{"hidden_act": "swiglu", "bias": "none", "init_std_qkv": 0.0348, "max_grad_norm": 1.0}
Each number is 128 + 32 x the weight over its row's rms, rounded and kept within 0 to 255. Layers, rows and columns count from 0. Numbers have three digits each. The size before them is the row's rms in percent of the matrix's.

# layer 11 attention value, 256x256, rms 0.0446, rows 0-255, columns 64-95
091:085080104157060102102087139078163088137172172091123178148170168108096160116085121157080133091096
090:100104148146170150118124125136109120110121106153072134176149152069163105113096139199138192118154
088:128172122147096162095158126120066140115122193139146157157162118132101136137153112180101132121129
094:105137094110161108116104161187115120129099086095125065164136132149118107119101136075172113157163
089:127085112160102151150153130173193104139182169153169088088092151102188158106180072123149105090102
100:102162115143128146161153129137185139136095114162158117127151072116085141077129156136155167112142
094:149110106128128097140093113137127164162121141101124080133124149128098143095155120122122088144159
089:144143056090092155164099102078172135125133146185111144085126157178121154156092090121113094108158
093:082133127135188087147128148088082136100115138117057160091091137120138132119138138123134154160116
097:132170147109182093121162169171079136158171115129164159117127096147168122184179181141137121172137
094:136122161082127103078150122121112170155095145112129126153127162157176126194124173098137155114127
098:111103151082148096080103094027161077171104108168099144143150122133167101165146191102143136168103
082:085160132135159157182142122147166137139110111125145147086162161150116152065090117099084095112095
102:109090153130203126128090105104046133107080128118162137121171140169077150115137145194105165136161
093:105107144140196155106143080134190143122089111118156163147136115148161101158155153167135116098122
090:085144144073124087143082121121133145139123082109080076179090139132154104107141090094144115108137
084:156128136096104152128104124129153126081150075093151154164111187113161114134127102183119177103140
088:160115085115128092132122094128114157120185128112076082147129119172141091098167119152122125182101
089:151113187135145140158085122146058123131148155117089137138126109174156174113168069178159087119162
086:125136125132109160117129181134110105104119109079107114111121145110106083090158114139128108093144
092:183145113157156108080143127129133181136147145124150114161100178120162128096111112100156204126099
094:071145130127099125106137170115095105134164137118166148144125191091171119128073091141160103154117
091:161136150075115105079157088105184104109159131167182115146134075132131105131127113102133123089113
090:130152160092167098160142170165104139104180150123100159176181147137134138130112066119069161148109
085:154074162164067099138147150172076164068158104090147126095065105130178105158151093158069163143166
094:156170162095090089100160166132052098120102152149171100086141124153127086103104167098146172085115
092:106107166107102088177141170166086098133170115080097146116138106118115125085128094127124141101098
093:132107117124125136168105131156046114101147119129078159130154137071121118168162132158093191123132
095:093119109135153147163146134165099101077124118154127100104114143060111131097105131103156109133162
092:116099073119155161158112100160199093112121103145177145091190130082081080043091188177147127181116
093:098113091142109117116154099092170072109105121086092156108167093141138082192150154181175066092137
096:141096142139130162120161135162089157104146098157094082101087158156168156179151086150122143110101
092:130173140132150135138128150130123122176075181161123112108173153130166173129154122179121165097146
091:139154172151064124162077109181061122119137149144163128090149128143087105119151074116120125176115
094:125097149118145153144161106144099140116163098066067136126159175137141148112090075074103133092113
092:108136151132146098087157107085110112164108164143134152113096178130118143120119168112140152091169
090:155083186200133103122131164075118095160188168086098160164134182118141170132093128097141160151133
092:086164128113085119129136130093126123190165075149084170141074097092099117138091132130114131078164
088:088123137144132160108139135107101140071126157181152153178137156143190098134124126125148114169133
085:126169120103149113106115138143133180138105106145159121094126147161147090169080072127135061097120
090:070131149110135170137114102171083178090115112104135111167157119162107158119102157086156144098144
089:188089090140153139110093160097124168143103179152174169181112154103175168085132163155098110178145
094:136182117090199101148109135160148119077099145098149125157118148122170127096128173135189085128112
093:142140137151141104132136112140100076132160095151150106156150148089082175142145145092142120134133
087:152123109117107167135095105191152120090128148154134074146105095125107121065112117157148107102142
092:097175097088101122110149156183121096149098146180101164130108124135170166148103088143123117106181
084:156153061084180109122109132041122110163141054104052129117105140126138106141139111166114122127117
084:106107133145101148124105065056145160144154184106115151102197163113102129148143118139113135144106
087:112090120101145154154126173157104118074125160100083117157137134136072140104133083160110127139159
092:155161157137154143111130137130136177114148146129102160132126153110159114132123137111078157083092
093:144177074112165141138163098065082092134082144167148108150142154118157131164132162181090110143183
093:123145053154093126140132082125117097143112134151157132123137135113109144090163122098111148178154
091:119158147086194162095157151184067136105113154167108128163107148101192165169147124128122162167150
096:143144123166119149124106085097122103109090102162113138125153164091178147191116101070113142143152
092:146172102098084130101118145140100078166139130138126160084079131125170144179128164115116125111118
088:139104137129132159109128151142134163087044130089158171117131132131095082099154106168129145159128
095:091134108127162115131127189065150140197121103113109100156085113148080081126109157068115089085108
099:116102142169114157164156158207120121086154116085118144079115128145092096087148106172092075155138
088:116151111133153131096096105133082123139061109157162104087102122158094089121134117180169076093089
087:148109090162147175082140112181106158115056165111099146108139108170157098094119207132176107101154
091:148107159081141140105118139133111122114088136103089136110141146104119156159130155118134178112171
091:105124115164123106098085120092122107130120121159136099146141112099142187134148187111100103112148
091:112118165133142097126130138105097127103108117146096108073115088151117111135170168187154160112143
087:074120139118069181168101164153087103150137137153173173066122152137164085109140034167117108131125
085:137097110127164099107138083077166069111114143124154159156088195160133078167120155157092166098071
081:071127107106147072175107199089055154123162126115174150163161169086191096145154140159077182129181
076:101102177146093172110149122153101117164092095128102151097155148170153111121148185166158160153173
085:088172131116104172124132136158108173107090153119098103105092171162079142092098142088105128152108
077:148171128116129090103078094164127129124135154111138138150129171144130085136092138159182039075144
081:153133082101175120079104082140144102173177106170112124149144083120132128194122154127131092108098
088:133105155118161141117109141132084097150146170116141153129089173156102105152081106114108153138094
083:129093089182106146159123104137139135096104157070075157149178163163108154135176119163176130122178
080:102131149145076114122118132135136080072086154111098139172026163128064104136176180153092127107132
088:177110170087117132172099155099212146148141132118183109095159095195131152166081148112150096156163
079:108092182149151113144099162103150179158121078107116098121185137127186121060115098149123101136107
084:154111101162149121135133092153089027069188115125141126118150118100103094162151131163116180084142
084:144169164099090089093112126137161145157109126176101112182128106151170181166085105106171147125149
078:156134157150124120180139120141187129098139137068118142127129091176150111148118143080148148147114
077:158179125131114099108103108115083162129171163142146107136132117174108114158129107107114080089160
086:160136095086078096157172105093125137140109172093095191121174139147130113171067159074050157169171
092:160172143183080103158149148129196072154124098146125145140131131096093171164107095086102165168176
084:116124121102131155084104165096137117053133128108163074130110097142168185081151193098119140141151
078:094096085111078124161101164117155100102127123147084120135112130100067175145090162141097193103092
088:157116146133174124136101153174085096117140115095097167123184132144080068062164134143147128103110
091:142173162088149171115122135180122117104157108144097112081207121160149139149123130197137129084139
081:126138111157187086148105119172130127115114136185057095145118188110121164131116125177102117084107
082:067103164121189122141175131095152194079109165072122067126183142100145123120155114176158138101181
087:127164116104071162086149095091160154173094156100118136160107080171168171178061087089128111143175
084:148117055128054112149147101122048112089193087154085147148112111107090078142128157180066066122185
081:158124165112085172179138128109122074120160110159105072161140093070139118140174162148122063089126
083:074174097101121098151103124120068100132168115083135069090099121178142136215117078124151150103164
083:090110151106103128136145125128154092141137164118081177124108121142159161089091097164119172088127
084:134125107165111169082136089097110177174075139175089097115190108116151158109131154129158146129127
091:138112167166065132159166161146106187150168197158105135125138091122090170110092172066155142117174
081:145091142153096086130163110074180137133178126115154140072183221134132131150064125079101137136107
088:136079111155147175108141144152090160076156091189081145064090088129149136127113142092152150105133
082:156137151141174083167118115187082162182060144126096099172139116165155079102144137109143097130130
085:175130096145133113137097123115115159160107158160102131150107085074129176125156092109091124163063
082:118147147140166117099084094182161059109088103126143170179095097084136138121147135171170091134119
083:096114159111130152111087144137084101139085157130184103132131134143177134092097090171174117073079
086:168107142163119176116152068086100131144096186142096125161120129059098125065150158071170137094094
081:131138121182113137111112166160204187160141100111149113129130061130127140127161066176115170087133
082:107108082173195126092134149164086109152164112197119081125177130094133105134117145172123173084179
084:124172143117103114133138094107136121127135207124091098152128116151128155117104126133107107144095
089:099148146144125110165124159092149156101109129157164158136126127140139137119104124177110172147081
084:102133079124180101161073094120153167164156151067143170159151131157167083158147100122148138132140
084:138146136105152077105115093103074128131144165161119062092156155091112106120169119111137138071094
082:125103127116176094149083131100107120094120091131147143140106159101128140096143135119177128135158
082:176182094102165093096173131099150161155039112178136117152209160150178116120130100114120122118163
081:083101169070134174092083166127118160172149081166150107091090162169148134082079123096137073154145
082:122125108111125076144097105134145103150098164131157101155107159120189169120137098153113112091110
081:118094066131066111068164130134093158059125100111125135153080166110112122092069097101092118121118
090:115140074131121103162114100164136161134085137152120128161177115109131098111138157168103063116146
088:130103167089165135122166141161104113146124144142121172143100102096093163149138166129164098131098
088:148104124152092060102178140101127128142163125107132104173064170139111112212096156136158115175177
083:138152115149083116094119154146100101059104155130142170084137156110065135153173122182157113174093
082:121154088116136141096176185124137112152063072131144147102122159124081164128159091120113136094145
083:110153095143122113154138126141091145117150167086130126186182102144164147159180184111107159144134
087:144145179126129078121146099154158138153154094114120110144183104133088134105179114096139200165076
083:131150142182140060124078170080156062150083075151128058114099110090169161076136150132150156127085
090:134109145142130093119106122164146181131112147137146152112109077084185161159123147169090078169148
082:157117113153137145090122159128096153180209178137106162122167161073096191174159196125142172206096
084:136140130116082153128181073127184133160132148115143082096085081125106155169144109053115171095151
080:121081164127089093132120162168148118132179193116135141093135110162153129159129199191164132174096
083:135140114113083100174151123125174138160089163089122154134092134127091130103074106117113176151103
088:145119084186117144122122121134132120102160075154161147147110103176112114150094059089107092102092
084:147089151101191129146110136170114165113125083100099098133127132139153136075123141127152108133106
077:134131176156139085159086118163140148068097139115124093121098170172155127123165136110149108077136
097:184095111087085173142100141114100097117114147192139132161125155142094134161088108180126117139156
096:034167126146109153084182092139139134085101175093149105113150159120073094082109161174171138137119
091:113153112099154118107099139154106087123142121081125103114133140183161122171113081134152132137096
097:157124110146084123167111103130102120182142141096121090085160109073106146174188101086156077118139
101:098080166137108165146143163130173140153144079171112114088160090145163175167159133161076163134107
097:119132113072124124034107159140067094120130092151176103081089126109066194157138040141147134097127
097:198114097074128131106093076136121159124148083056180144116093152152099146111162069126105109144121
099:105126175121139088131134147156064162135136187109152156145152084112074095098111131119141114119093
096:166105085138107140166150084145113087049165164213129138075161162129098071166128111150105089142099
099:183100108101093124147142102083169079130156084167153127103098154179206169088071135143172142166148
089:137138093156158173115120115173107143151107118144129106103180090113129058080127118104064135146098
100:159177160116144136133164142162157087084115172190146085107148173088147099097180153099134065113104
103:094154098186085147100101120110096172156160090103160174140107090147064139090093119112150099148146
098:165174117118124134125123055142175129108123134119088077097147104145093111187135104165078034090167
099:099121105119113110105111162122158132233140132137093106119136116160112141096193145114113117165161
101:102141150136139100107108105153096167153167121167159152158157130133150149169070083101109137109148
099:077121094119108133163160175132165134108117162173146090114101154139092161126085185098092199166076
096:180080088091100153104164135107062168128098115093058127089121088077098072111142081074133114070134
103:157195161090166142179124111141125131151135129122122156161156150143091090122115113147162078108107
107:166124085145165151158142184092128103200156060143163139075102111093161153189120121156086115146119
096:156161099119135116085157157108169155183143162138111154107070131141117129127155129146097048174112
101:115133120089132078064154107146142136185107075105174124177177146190079124112154068116150114135115
099:140064157188130112098111146150139117138131188081142171136090154159115068132176154148126125111140
094:148167070144084139113111069157127161140203122161138100130132111064128095138123104140144059110148
095:135103122141094131142085123143149135075119100145118164098164107124175080203101129102197173117157
105:121109115157090112070158137165198129155107100181196118145099101188168179118165118159110121133121
099:093096110112164145167105151129151092163180121155115091095101135111086157153174149114166134156093
097:173101117136107133096161087165155125074115119085129139106153183112136161156100116103060160150121
098:155103154077136117150101139093205116192128171035109147135163083137136125174154139142104063125129
090:204122097124079182087123151097094110049116168152202162097131174109128101144178160110129057177189
101:154162166105096072150081099115152172103052180095131088103158125165096089137190095111161076156133
098:124147158126152121076143118122137123077121126092186170151087190109142077066172109086171099071109
099:178212138100106091173105094127164133108039139073127114171136130157121134117160136131132102157138
101:141172113107135169136124107159141162082152148114159115170137142080155068122079140080129080083158
097:126156119165146167176124153108116143184153139150150168169134069153129117118137169139161116167135
100:205098166099074168103098147159111149168138107124136130185147127120100157150122121135123098097082
098:182157135123155098099148144116120103079157075135100166127162149138157084069093073113152163161130
101:142135099142137108124129124151112169091083191117139158107162139172187102102116119108085139155142
104:136129126120154208127170127170138077091135101203060147143109140102150171107156143121061184185122
089:133113140160157139166143099077134148185114173146087123123108138102130076130108150102127110087091
097:111115157088138142077103133156143087168155116149171155110095164146185167154154067156170105152171
095:110110090125198119092142075127158094192177102090142140084114149075059143165118170145138120096141
100:139136143057097145140156079162115085101122156127118082120091127136050202162096141120078159125097
106:133109105152148120129168107141029084161082138117162149095161120153064107216147129132127137100132
104:126107109171161154151157160161084081151126071168087119200130103152109071118123198119121137132129
107:211127087102110180162175099100121100181114094215165092181125092150161155093170168156175094122141
089:118168117131138060094111116110136160142196147143078135148085158130188087133096080173074107097124
107:099152106131153071076089095153170154114098149108161140076129107123146069140179072109132145119160
095:112138141144155127144180112108129087146161158154162123103115130101195173116136181127150045113112
104:090144141175152144141118128136185167136170139123103159126174119093115097135176145079177152100152
088:167113138139105146116097115119172188172128157133156118142159137126125073084131162092150171182095
086:193074094095177115159090138132110151156174107155158113141166093127177168145144108154121131134174
094:140106091146090188167080095126114120146100124155118151154159104111100128060091107130160165098130
092:106175100076134116159104089130148111165218115086167135121108139180147150090146104118123108151131
106:109126105074152152168124099125153140169107080090135133161152106127132097104078076162189119119117
102:158178083137136150165096126126136128198147083102103097105109171142123082074203107115138064140134
106:122120091118125117140121120117133085162172161116105094104100163127126083179115077108077109110155
102:130154089102172096109095089153089125170139148127100143093097122126069187143154188078156169115142
097:030115116117118134099148068088119146163080111147103097125103102133116145137122175099059123101139
093:080058162105110104129094139093155177155123102167089144088162157137205142141153148137080114129136
095:113127077165101156129131117143186084142151169071089085150121158088161090097102200109132121149159
097:166076108139152152156124135113071137103144166114138124095140092121056092146147138162133100141108
105:160167078129138151106102152122168142189087133194117158123110131087095128111184143146144158146103
093:166187103129144065132134160118095147127176118097131150101145167103126144185128118147153046139151
119:124153110094153161075124096126088060152078100170085132151142141139143128137101071074102083156086
123:042111154107083104094147135159114095108120173107063136119145087140160164092133137119102124123175
117:078126092074100130095155134066093137097063087189113167180088147150100135160083140140144134161151
117:136143073164138111147090164112192204129111154083078119185127127149208111119158156139145157103136
117:128149146197068108150118130155074158078102093104105124150112121167120081086113061169174078108086
118:103164059129115166122141111140099089143132120094072099150123078191122138097168203070134156159155
123:152160120147081098105144135065180125159102125097152146124126129155130089200135081107119113107132
120:189172090110186153125141111116126114153081089105151137156153137089083138098159080118122159126094
120:165178126117095095129175102216102081183102096187088120143104113118108143087152159119110085126210
125:110118174098134159160123109148110088084140165090133138102105150112096144158158204102079152132146
126:057104121170106143150140188114109142083136110154080114097174170103196134097127140101159105088110
129:098175167118124144112117107140071063117107165204082109164102157106127137087099112139132159145118
122:118122147099159060179147154078134087094167094102058115056146109169121118123137110126143171116128
117:118115159114161188156151143084130096096146145203168107100081153128137083147107100108129190088121
121:139094092113116122131157100123145077175114147097069102159132097171115133103147165063155134146172
116:124092117120131127125145152139087124142170163147140095087148107127056091093097170122117151098088
122:163168164149136093090170115188125145156115107102135146186126182110166123192109110111100116155196
127:087146179090103145143109129119147119147085134095107070090122128122139105139106131145123079088139
132:165141154139166100175108146169150106114145068026162166073095114098118161167126199101161076133165
124:063123151168123136072103099155195129104093151105095089132152099125124156153110134087107115183115
122:112125139099050100172140055122154079178058178138133124147136126178159141133089132106103158089121
113:089140168133142071119146149113173128133147167098141131142167093151132104157173138149113165156124
126:135100149120182150162113099188137151078157157131159181195081112119100116133173152164091128129099
129:117158103173103173098117112093147199108115126163150147159092177139151158089123146169087092149097
133:152094167155098126173167074151094128121104112154155092170127108132194074112083119142144120118144
120:170143124135199100140122178082149107092142119120142110147072151103087162087130135123084103108146
127:158126062124084119151135169130085175068138097100163154127143108095096086149162112098117116161097
117:158174058122090141149153131102129088175136086130174145080162132157108105111088112166093079164088
125:102138144140115096131097071170060093142138101185114171192172116114064129161112072073132151151143
121:177123084165124078053175160168083143192146148061182091123159102095098086150123127116138172101142
122:092087124101110153112105116091086116170094155141190148072079153138176121112139157105165188110137
125:184099166095108122182176118180149138130157154123078116154176118157181099139116152075096100129130
123:111152074149162170141198145112143161190102091059166135120106066177076071145124148119110128135121
128:180113068124196155094145091135131117113095114157207155142162157169097146106078139114074107144121
112:150112171143134197084080150111094076047113184206162141139172127138086079108150123115178192151118
115:179150091144153098133138177145136178167106097064039121117129088121173178090145200077149087091177
125:110077123117135140104082108102113074068098099107137175126106090103155142068177150142122078149111
115:168105121178204114147140123081173152127164135132141154069077133100107186143153140143062141063103
119:098094149102147154090134137125141160143160112125144178170078095069037109116152102185097136149100
127:159133101127149095160150124059134167144147118152179139107100158093126125143165109128092148106098
120:097092123155113151089134136088114133077160165171171087146165158116163089141112103103118174133110
130:137176097136158123150104094107066122098147178160149089099143106137093138112100112132091176116110
118:108127130104062075127119160055145146153125165194115105141146115121137144109112122149109125106135
125:175186145160158109163113134233111147079167091104159148093124151156125127096106185116158145152120
124:110121094089161109112148161148125156159109115119105186153150178128098126138084145204102113114121
132:079172135184150153132099127166107107130185129106180118120118170143101165159109157128131102182108
122:097087102158124178084088133088123113085136105105144151107113152157156119191141182166146200103087
124:171186132083162141090131160118105103104154126119170127169151130201081161142109159148096144167150
123:101094093186131145208166153158158131081127106134144133113100146142092138136095162155114170145069
120:134135122070098162089140127139156178147125160106176115130185156157138149154058163166102174183112
117:113188058111100064135159154145050132113132142098110073132122128135135085123099080128108152094138
125:094102154153172166197159153162126179166094105165179094056140097107170131102149162152115132121081
124:120152058145111144115122108098138138123163154107083138142160099107097111138113208172150130129138
125:084095140110214151131097173082136091148106171193083125192126127122092116143115108139094172065143
131:077135075068090069076126175105097106104130131196166147161089136137167143111136169175184127113138
122:152090088165171173069133127148162129151132097079138130133134113166158114079068130135156175092167
124:172160143114144189190102152131175123071107156134131095131133102073086092137137134122098112124109
118:123130182139138108126167138094171096098134119146105136094083107063174138145108141137161142114130
128:086110123084165085146154101129088094142160161106103125075161109137169159164143198112127084133151
118:164166145119089087134137107141104072119084113146160106115127117113149108164140139144126124146134
120:138160086092160140071147191150137203133117156157181135156145174181166123147089192184106106152176
124:135160156115086079184110098132166062138093096159162089092077100069087088118143183088174107122166
122:130143192122173138069141072113129094125075124155110125204148122066168082089129070118087164087123
117:178158170112129086151156084153180036148119117098134142091139099129152100163168159077129128158106